{"num_hidden_layers": 14, "num_attention_heads": 5, "head_dim": 32, "norm_place": "pre", "norm_eps": 1e-05, "bias": "all", "extras": ["capped logits"], "optimizer": "soap_variant", "beta2": 0.98, "decay_fraction": 0.676, "final_lr_fraction": 0.0, "batch_tokens": 32768, "dataset": "wikipedia_en"}
Each number is 128 + 32 x the weight over its row's rms, rounded and kept within 0 to 255. Layers, rows and columns count from 0. Numbers have three digits each. The size before them is the row's rms in percent of the matrix's.

# layer 3 MLP down, 160x640, rms 0.0824, rows 0-159, columns 200-239
102:132176131125138086118101145193116154108137135077153161114136161171062119133146104091096135169067121175116139170115123124
103:164066104109108118142134098150105094166169084132096093177099114107156094154083093109131131105178075104150119107068119092
101:091159162116159130137114089122139180097088091130068158105177136078112122106096125162081183123105164195099132078180141101
093:140137165131122127131159127155169074125047112118078163099118128174139099131127116105091062119126166112123100140065133080
096:145155102106138099107066130174177150077144151085145102165121120115115114086128117149122128100101134131149141104105140139
101:090114122154109162175132111188160133104128137111114104145158145137154119163154123133133168090198124118096136138096199108
106:086136147193119155074100181131132096112095205110160113169173165139147092038123141136108128086124160156119129167153154137
097:199136194131030132146153182132164128123079057151106120104079095169078140122111076128128103133174084069171138156128145164
104:126127133126171072244170138077115132133204127100078146129123156089105165121144149096154097101113056149127105149173091132
090:116159188122183080149141123117175125153109170068129155129050089146071182100075162171182123106100182119199119109074137155
114:157112127171137104092087183163032065091164184133114168145133167155123128081118133127090159101157165201073144159127140146
105:142152106167099091138100119208119121098154150108133096126105130126120092172081148169159182131138135130109154089158121172
103:140142172141131142113098156123095054094103123119096083153150092162107127145146137094165148115137152111156101121114124169
093:094118117152125143126114118104174132133114083169213100104154133094127151163077136143133156157152023110156087064168075130
104:103093115123149132150123088122151171150126088102153107201122144092171144175078132182132163157157136115093135093145123085
099:125155120106158075165114133170120072128103148117106108115165160074125144088094204137184112150139133111067135161118139101
107:097102114109112037188145153155129048156173184094111124113169138140147146157142183138171109145126155121093102148155152070
103:114120145098114076134199114086087134127148126115141142131101152189134132098151206086151121118063119099097126136075118127
095:169146140165213126177147058121155127153125123152083180131208169094125120142128179124102097126129098177179126133139151172
107:114106130211112090150101130135173090085155083161105109132158191138142186097122145052113114132118123145078133174129112111
101:122131149068190111164184148092137131175083080131123129149090182115175134165114067141081134196137144163040121087195148104
102:145132119122091128169094109107127153193083147133105074122128133136114079111173126097170104114063117158166155131160124117
104:119138149087127102140079144120111170121115124170166136051159111116142119192054106141082141117192147084058182133119094114
102:125165143090159196164074084131125087093140097095174120140123017130144106184099119154162147127094158106149143145143138070
098:106122161140160134161114161122116119150142110077127128134183157140108112106077069122076108110174171087126154151195097056
099:113165079066106161186112157149109115084141132152095107209081145167056083146111135145118197121137137096115150110136127133
096:143105107087160084103103161128148125164104132117179119044135115124155152142072107186137159098087132076127094129072158155
099:061126094129106096129162135153114117172155172097183130127155130080239135117152130118119075109124111146184132138171166173
097:123097192095114177112130240169141124095127084116165135147124132094138134105167059146078134124139120191150117088178131111
101:107112134120081094130071122156146140105082099178182162129107135086099175147085096151125119122147087068145118086045126076
095:176141167096133117114133152056082146164140151110074115104171143166110210056157093154130103054054119115164137063119092099
100:175095107173127101119135158189058108128153090113159187127117140111107130090070121147219132155111164130092124103123156140
103:097103126098100146147113128139152115113160093107111183156160135114172093124074170141120134148116158109135095116137150170
098:081100169098093131156157129087144151108119067170153144089180077111159200176077088122097095212158167117156148137099169140
100:149155134152177108121153160111124156101098114122189096126180171128146142130069179128110109097138130141180101161138125098
099:112126152076138090121148121181089174144128130127085137148113158111139128145141132145062099162171162167126152116134149122
097:123031144112104161178128159148146131110140105125088145124131134137084120185100105101081117210135143107143123149127105146
103:154155089086030159156129168162130117107185115146128118187150108137071139194080105137174101090130119115116113133151146169
094:129168120162094133113067132176092189192151148171085105083107101167104119153151108087139130165124103087071162184076144185
099:077164164126156060125144071162132145127140114148134145150157149114074159145125147136150112152128109100091158121130091167
103:133143108120084059128074078059111128087136108174112103149079118123108126100100149040145156127144138183152065128162111123
100:170142123159131142167147112166110155122117156112100163107146100101143130107152164108167152085125142071120197177122159150
106:152127085153062119178136092177173132111098130125116093124123144127123122147094178113129098119121125096161109128082122160
100:131132104108118105122095101076159098161124126120162174125104128132162096118091145103139136158175096073174116098151158131
100:101132082092093199133140171154142091141123090135079176138116155107095139178122134126136116094193137160158114125128148109
099:093155132120135123182131136154087115113149157139116136074113056159102092158098129091148164097081233077097162138111147119
099:123092117128118161173141093100137175179163109117164127156172101088120136121115137154189161112156053174144112123143152142
098:133136185080147141141100099082112216138148121124100077110137142104102142141148159119132145090126145107171085141079097097
098:094173178061199113167112058100103156092136111086092158115095146069183177109167118118163145138128137127176099125146052055
105:103162126054144166098098175124148184148126067127157133108126149152160133093101107110154137100165128145149140101062148091
104:119111055110116172142147112189145115141061139087126098110158183150113162123141155147170149142074119090118074106129127128
100:125151115123155106124076133131098140166180167125112129112117149092176091192118089144152143118132216100028134132103128073
098:116188139124129112172126154119107164083164156126132129182138172164087132122085106135128093103043124134180122152170129133
102:187084114162116082140097130081106156082107148095108102156182186117118169099165090085151087152151121104121093132150139168
100:152116096098126107123149155164100183079118105169111123147156083142150134155138133126143093072094160139069153129051118077
100:120090130145198161120074079138155145122158082156104133115105105107125109104163083136102190106184134120111111151130133088
108:106155113080116113141086092136136169136113121121113155135167188215110143100119142148149143085100033158104083142103154120
103:143152147122102132101137126136118192099129163197164120112167100187141094114144110100107095135174104152083104132170086156
107:145112076121152157159140131121143185156105111123153118140114109125159094095120144144067115067146126095112142081149197122
099:141105142098117142156151135132216084113106150117192135186070101138075107114147096125079086132143109110093164176187097130
104:153138092116148084146147109173151199158107119123174116132136116156144119087113140127162097115183120140150228126168156110
108:118092125122066102128103099129202105162136143111156131167164138154061071111127102113179103116113139175128138096108089112
105:171158143120071180097085184103124159138116106150129117186172109164150144148192096121158097123111105090112127158150128133
100:125078187133104141091178112121080125086115117124080097157123104128153141125075145143137137121133030077150167096143136142
107:090140070135080130103080090157129112122089130184105144159101118201125164101133081157134177129162177143117117097144099119
094:152185176189155114123155055075111183164100119151134095117107170136174151111046122133128191114104201146183130098137112135
091:132140071115178115106123172124122155162126193149118140119121108174148119177114160181119129127152103147097091113077199093
102:150152108151075117184123151098137166089116181167155169142142191120179112147133085119107146123113218141093112121111080138
102:075126077136137150166103087110151124118142152124129078107134140136077094140173102106164172045124124164103183187209098141
100:116081140119148163126115084099086174102082085141116073076060096137109087163123127137113152152091132131087104056160111146
100:095055117080144127159112091122096100119112093184119120137172150132115071150108170195077180119183126133164097154144139145
100:100117105065081157165137161093131170156111090116132088104094142134095193134090144099111185176120094175146140072105127174
096:088127150137178180166102092114137133148158107153125105168188154139106138066105147108115120056147134125163116189187130106
092:157117133091053046200134121113116164138135152148125136174153179154180161105133196128080178180105153179126113135130146139
103:159127088106132153102144145161110122098118090164121138133132147051086144107143101123125117097133072161103121135054066103
099:174192123102152111168192093107165073177075055126119109132156183048114142135157155148154158102131131165116115137106122138
093:136096170118086147076209121161151140141143123131138136141124127111092125141117142195114134134138134133143100112116158170
097:104176151083149104110112136152132164133153145111100066113100119114178142119158115121136148110124125180104144105128159068
096:167105136089091200150102135104125132117107098161146170134132114112092082090162085115105118072158164104109180114146103100
099:126106120128185093112124103127122094130086130149074066139104151154099111176182116138160137058153085141125179108164110171
101:162122102086122130134146090148180114197159126093141142092116214128120153166118145166075111138117146070045121170125146103
101:049119127096122139188133139108186154126164121122156093147179168103146127103080166150097107059082111108142109135149102099
096:108130104097123129165177130134146121096149112087079103161132098080126127173116148157110119108121205138125088131111125096
098:141092137119206130144090171160147198067151109152115132085124035155142145170138132159121164169164137165144084147149104133
098:145149092074136104090125137201097059119061172103113132147146145176112189187112082135165123139161095104128144083152120110
097:120151133170157090086143160149164150179214117181140149100176108109146152161141083136106131099168099122121113165142113166
099:122105122107107165154139117123123158157077138136133087163154089098146120099144116084200083085042198153160098140124083134
108:106116117145105099111147120215164106069092148173135142093124151136111129127101038077126077129148127126055079109173112138
098:086112138100066195188147097152157107144124128148088068118125144159120115076127106213039200109098081103131128167125126131
094:120136151118084131171128155102132128077125156125157128119093116142139127145116088119099104148110113148086124111088130132
097:110083155171118195144078135142103083165098137168126141114129132097177077177064136119131183092156162139104086144095128145
099:060095107118133135167151072145145155138153152156144106121120109138102117148157127187081159195140090114152113177115138081
093:184096184134130096145127101041122061149190114161144113100055158115196161138115131139094127105095129141097156093164147070
101:127204141126097151115165115137117132111123131139145174115148143155135103146136152153082168089118089174155155143103137101
103:166141162096161212123135160091105110120125142124115078110147149133135110130127135113101147129146179125141155086169138120
101:143133125142172137111136122171147140112180139112145098111102116145088108165101114201102162071186136131065113077063120124
097:129136105087113167166169130102156167128100174135149124114116083127132122179206136134128112078108077123148135149114150128
100:169127182146124095139062163054062078149168148119145174168147091164139096129152057162129167153100161099130133112135111165
098:078122164187132159107059222104143138195116158113073120116106101141113181133152191180110158110087101102153072096166123170
098:094154052101172123141094127143056123164152072157101089108129194143092176154062131141142157132131161129157128151097204106
102:098131134144100149135114105097195136095200107119145200128121091105126130125181177134114089129095050098120125169122136147
093:094112214103114158118114113178131096140120094115154097164149137121144104138153151105145115137182203100113174146147159140
094:168149068180112159115104094176121093117165143093134073136128122062089176167086137118078112168101158106158100150130131206
094:177163161113133102108119150142148104155173123133133111066197139177141124117127150158120109138160140185085138136168084059
095:153115124161073099134149105141090124177184136122137153122163122111136133140078118119147116097137081136143071123135139080
100:104159141068192169136149097164137148112175105092128116135133112142181070111073184129115200119098133252114142153129204145
098:076127103110112143176165086044099121178156072144101195185084080211154170203092129116125128167203098127132119118152080116
101:137169119114079103205148162105139144138092113146184129116092187131156086079147181090127065154172058063143143121087143155
102:142104142104122152140158104150077150148114131133089156093149128181138146154130115180131196141108177128100147168144161116
108:103157104081118191138147131144110196104107111148117118080136126086164170063117052086092042097114063103131127156122115131
093:164134151095111136099105148130107156101132095140162107098128090165097118092197119136112105113101143112085150146096072132
098:087091128140174144141106096162202088117182085168123115147114111119158142136166124131113100134129147144109115108106135172
097:167185135118086169103171101174099124085140102169079123111110140180103103085059117198157139135112125118061121143110182110
097:075109113129156133065155163173163156136120100129109114146116098066118174131133156120162093176160122083190156160124137084
097:165166142177066084116158177119135130184175111127074116149139136111100107148150130066048135127134102158197140129121123130
098:120126137133102139194152130170161114151166122159093163130135109126112111100087132106198131166111128091111159085101104138
103:133159105095180129092104074063112167172149177157113129117146141092196070113120092140105137095082134079126096119171082165
099:144122151146122062139092137183109132091159129172126131061087156083194146156078079132129120126113149103134097128185095089
095:126124106089125106143155054187146169140136094144184100107183108149138064111118120203082160164126148097062100120148176130
101:170179118137054141110122126132135120119136160144147185109151130091159157102137098067149099108119119183129159136151086155
098:153107162111083109105100157162130121085149122090132167159197170125150179157102121070116105114133047126098098068184123115
096:144073065143136166103137098130169154146162125154123137136101086207161116133161202102110131116161119105134083103179167120
098:112103150121155148091146081109105143168051152087168135145133158169142129131145141133120115110089137071066191136124182083
101:146122123156108118163121188112179140114116143157184124092193137116137166077170111119159142116070057074090146115171089121
102:121095117139075146165147107132112158153113085161156135112144073172053128126102122160108139180064105125135105129082150122
101:091108153133166131137115111172074130083140150176110134129124104166141217101187161133113147154152166115162165184101147112
098:122134151159136073113101154175086056169106085093140128160185131176099120130093094101144127115100174100156112067062164153
095:174137106149151137123085101121177086211119148134128086154062164105115141164129121162125189110168150076105128107119118181
100:134117131089095102179158112118188100137053113101171127167119120170177112131163073164121138122113133126108091144158158145
099:100077108175119177166111182169125102105147187101104140107139150175139107113134138119102138134074114170110161119129094106
095:147135072104115130110102173190078167051090142119124119150077150111137141087137182089142155127117118093119111089128125094
107:085084111150103152133135114134117098191153140163132123127164192112115130157092194157104154061161122124103136159101094118
091:106056081164115119154162096120154167130084138120168164134172199126187153121092112113143108155162123149166125130159087168
102:140148100166132163094115111038121092136113145144159169137139093127136129126096107087064138151091125135167102103175072158
099:109154099122168084102249064113167122151142132083152193120172112125098068106145082160165165097160099195110122104117135116
103:140151179198154052082126120129128084102167146068166159074084177175152093061126169122074153160127129109093120140135087149
098:123106163128125103140103130103155154148102133137135162143198195201119158136137131134082128075103212095172150136167154096
107:095112164144103155127111087122074152097118149180100118160169113118152052101131157071147125103116120155157091183136141185
098:125125127071186095131135137138110129107122155154109075161080106142110128113150115129100107141109112115134139134172145090
101:118095188133130145081186158063174092108180102131132089123110099200154157155126095090104180124145122141118137124111124111
099:077142088163104193198126110151102126132088143096131148159127089073091124143157178091168106137031134148167142128159168172
103:141139166102130153094111182155115121088137119167125153138112170139115172091130137108189083145166131149101156132162105075
102:119153163167137085101117160115136065151146104142129102091164137112158136155111159117091117088125188169120126154077137157
103:158115157141091124082153178119162125175116119124136166079109144123131084174116172102148080075137110130147123146117120068
102:163155126077124138166148074187122127169136147125103168144139118128138115100096117140115136119090068183158104164133128126
106:155195131159052113143089151150186053094118158113131120119144114063102163121110175109135119117121150098121135133117152096
108:136151109150159166114145168113109104135141127060127079193126147171144156120062127147064108193154148118091124112174108138
106:114091135154138166126168085161119150110094083150086167131142115177150123106151149117133094149197079149225157115169146105
095:136135127134142148136115116084157197131123105170056096172124092118136061098176102129109130104129099117135093137118135184
095:093120129143104133151157084114100139095140127115158159131131115135181077167091104141104133150049123072127133116125151160
096:111134152128114139110101181154122156141187110132097116152180126176111077119137114131150128088072100187100109123150171136
105:093164164137105138124087134119078102166139082163131104119160115127100212122115121143120086131068095166175087088115186158
102:155092103135094078122144155148124079094148105124140111096121117118083177154137172121135125139122186156121094115105140176
100:096106126160076148108137145154057110119193185183154191129105129135173125140134109148068161141199109086108134149129082121
093:109203139149134115134170141179124168130106136128145162105079103066092162111116146180162160092142110118148105081140161105
098:124121138122181131148156096174199153107115113168144189196117151127135093152181147134156095131093099157164192120171149135
100:112124075188177126134158145172082120086096119177204182151093162171124113125125173126119125109122169171202158110133129118
099:159129108112080065170144119106144135203123099130112120137090148119095137159148117106062098140124177150125137174124092143
106:119194080121110100136078139185110102086116136126174091101124146148120128104052103110093095178148121103099111174081091075
104:097122085146110155122114099107143154130173040183158132168105125119133122157114113123148074148128076124158108083088118147